From a checkpoint of a small transformer trained on Wikipedia.
Size: 20 layers, width 64, 2 heads of 32, MLP 192 quick GELU, vocabulary 8192, 1.87M parameters.
Architecture: RMSNorm before each block, rotary positions, no biases in attention or MLP, untied embeddings, normalized queries and keys, capped logits.
Each number is 500 + 50 x the weight over its row's rms, rounded and kept within 0 to 999. Layers, rows and columns count from 0. Numbers have three digits each. The size before them is the row's rms in percent of the matrix's.

# layer 17 MLP down (transposed), 192x64, rms 0.309, rows 18-39, columns 0-63
088:504452470526489455373560553522495482569526488438530558487442428502506578431531450416503444515387541521505491538572531510500547569503512511500557475485477468495533587502493528489544546502525683
085:529529478527484587491407487535494533506447485463541544423511523542472546469469615476555506517527439542435564479533498520469519493490584445416437474581560513495576542521462470633516590401444482
092:511585490494539473519505499586449521391491565456423540505523539412470450435501549554454535538467518488508477561422459506542542402459505464518525410488583473557360494503425523517533441492562457
085:448512466489501435531498505536480593490475529481545466464474494485474525472430563513550577557508548517530465415501559362537595478471500607524531516625517540489450616448461476497515575461546551
084:592536579430563433451445522596530466489433593559435473488483462487546493506454473429502517490506535401486569550493494504500602576546526552461517520477595468453483497470453426494488539547551593
102:430591494512379529579436584540498458452456452429533521516503470442582543447499445480548485519429522528440562526470567535514456547485549431556493492526447417498452539509577588505454498586516536
104:518522476486456499552516473482523514509512510577600503447479537561561608563557578438510441559553505590510457571520528455501472492499575508519368562605556543529476574540520476534463494466594489
114:532529484506470594449501467516421465526486443457514504536517466493445529536451536453532479473561468477569389527477583569514489595509556430521565456520566583465385499532516453473445462448616563
089:500452455538555492557448437555537560480504538494547574533481527486520406521544438463443514473475472560523476528449519525526513495490469653522485437535465436489582312476458458491544512449497546
080:379590554526499487511455552470491519553595508553464464501547453395470505521479424417552501539511532466450518564597448462486536493550486580497476468458579498522475625502528550488487484583502572
096:499551516597470483527575468590466468359500566508545434485544460535409514479404567546434523469501504442481475483544497454505492513490492468455586553491520496592521550426502453482446586563451558
114:423566540536483454476485479499438440524581568536488451451512509468511437536412484457556410456560524400534459485573507552511598512481583612509491547418448484460471561540473500550510488581459464
115:530521493514526502573441524440570421456416550502485449465469478455554522496500494537557603607479493463482450478549555502579562503510453559520443531560480576544477365480405577485533517575478506
096:521563506496441460492477495479458511513496563471410480563434488599536518511553515473554406453502500580502495520516515435529494500507523503570545548546546422479373510479532496457576404427624409
094:483439482482422456403477450485572442527505555514467490466494520419439460582581485509518388460474586483451545449447448496495482614470517503485469575527531501529451528532552512500398473508450619
075:476384483482424551528475535532500479489553453494446512538512557546465434507530513462582506542504515459517374570587577475430443543554439478458467477537477509487460392512494475467563462620544569
102:423482403545512489496570534607478549434513542464457500566540496405450438445556488511477482463480503509485438573491549529566503416445374442442484443520557531540559422503468489507512572575517516
102:572534530528535510450487590525491540515599480404554483495493398465545465526530489429503521438533398572443464540437500481410564470475516533451469531477536508412445562583511548580531466528563558
091:475531541564513539519492446482448449549529488490539453574588513514413462415482517464465508456524539567585449577456554557516555608477499584575532467529434612422537491459509421513475484529522561
091:475510545463474508516536517410485546539537506494592559518409571491503570500469469589419412497501451369574508534570632454467478497537498562510507509444502514535569479513486468399471531529449528
094:416590431525539496531491513429527430458537473438435458485561576375485479559577499554440461560434462489502440455572462509559469461512564445471551574456551485513431467551473504467523527543476576
130:450487454580441503511516537426490562513486482500507547493532501432545497433493551429544616426495463459424595625418497388492466464479473540479426448503520490577463492495461508514516561481447418
# layer 17 MLP up, 192x64, rms 0.269, rows 19-39, columns 0-63
087:458577496489470446538506498524498504431453471567565518545476499467511527527569442513507562593460539466491612574556408531424441545515474518517529522450585515539472513523535549482592340467495456
091:575572444461426568423495482468508504536531534527531402587537575472512594455491518429561560522472451449508462410473525531528521506485402491553401526491442543424515468504593534553506483545464544
089:449564476451484475490588481490605477504492440460421485494505555487458414482494577464513476582379504453502577431501447461387520507463554448508460493503551393506477492456466514405533448572495483
095:520519560558477523541475471509443398482515483506544510533488516565560593496571575516435489405439439405508532412513518424401503592545469484506479491563550484516414493454559566560519481501539572
107:534513481568631535421473415603487487500538544584458392535469421501489527565525513452511520501474539500509505586556521558500521555457524577527511473469482496534572498392434521538461445505590472
098:507587435549578583515445521485489489474521519513466558553513463489545497470482476502437651476503483376477509471476474523450420442444497465537499582456488511512519498408452523429525355495528459
100:529493510585483414577448560511571552524540501484531421458495490532433529443458503467455548497503568491529519516487479374518493503419425461474436516479403497443493468365464572552513530557410483
098:553542472405487454528529483590516525420554572552527540570501505495542423462612472500495499455497538407561409418555497465440508503507503543525483557480451444581567436522492468489440554469579560
091:494456422486490474545519485511516516433493426500427558422452532467508505499587540573443517474501589444459500466462445431468507490545414419474509446590466504522498486534645538503525447502382432
098:483520475472493443550484473514473539436443415539541523544419471512487482442509508526465505413566440482456486495498342607532491436455465547504577508423559439475530441479476449540472412412497434
108:536418554484484508491526499554472499533558441540513502462494553485453520516540524360404577501471524476501617587494419580480519550582522468471476509439462459541491395420467470591528528475545488
112:491519550501501465478522370565425497413458471426530516531568577519504571429518505498499597506515470461462481541560451484582552572377587456454422459509489494539524481431482496545479451538560523
095:469505506483443408448499503501568526465560468441508538450551537455517511482539499531424509436498472568513523481632536424404448421502497411479518516535563451573526437553422552528405522459462421
104:557459533520460469518530542452610477556458490468516525496574528368521482512502497525463493515508469588425500419596508542507476528522501435503535462470518579435560352498465489460549437544577434
084:439545599446610452495585560474474502506413492526499451415518475509480597489477401501423517543425418516517492571444455509564495522504486437552478394493563555461473496471516470495549458471508568
101:514540393502599502514490511561437528439495501514488627589498425559491499419553516561487551457459574553471489547570489504532520457454560459489440437486539507524457439468537526541469474368530436
105:495560519520510542423484454487551465550427564440483477585594497571447469469511607487551536556512439487526427440605462518522452492413419502511505430404450499554542465530470421507537492548457526
091:392557542450514475460532504498460473516531535531464468529474539470507523473624574554538497453525470511443458477552537615481529499454531556452391587522521430457552534508550436489476405386511458
101:536434470438514459482418507481545450422435500553441466518630482512470501493471574478602529541481494514409461544506441584553492502529523384538480575489543528468514571481487541612516518528510421
093:512546551467527459511524578484586557524483453502493500446546507494477544525443538457477555517552561607476517530463426466465420507482462450558555575475555553449525493539626493473514373497375467
107:555513624536491480475427463492537472476536434505509494466585501621440453467554465480497523601516468523584487396565577487511489614496468462542468450545507432568465444432474482492434479500529496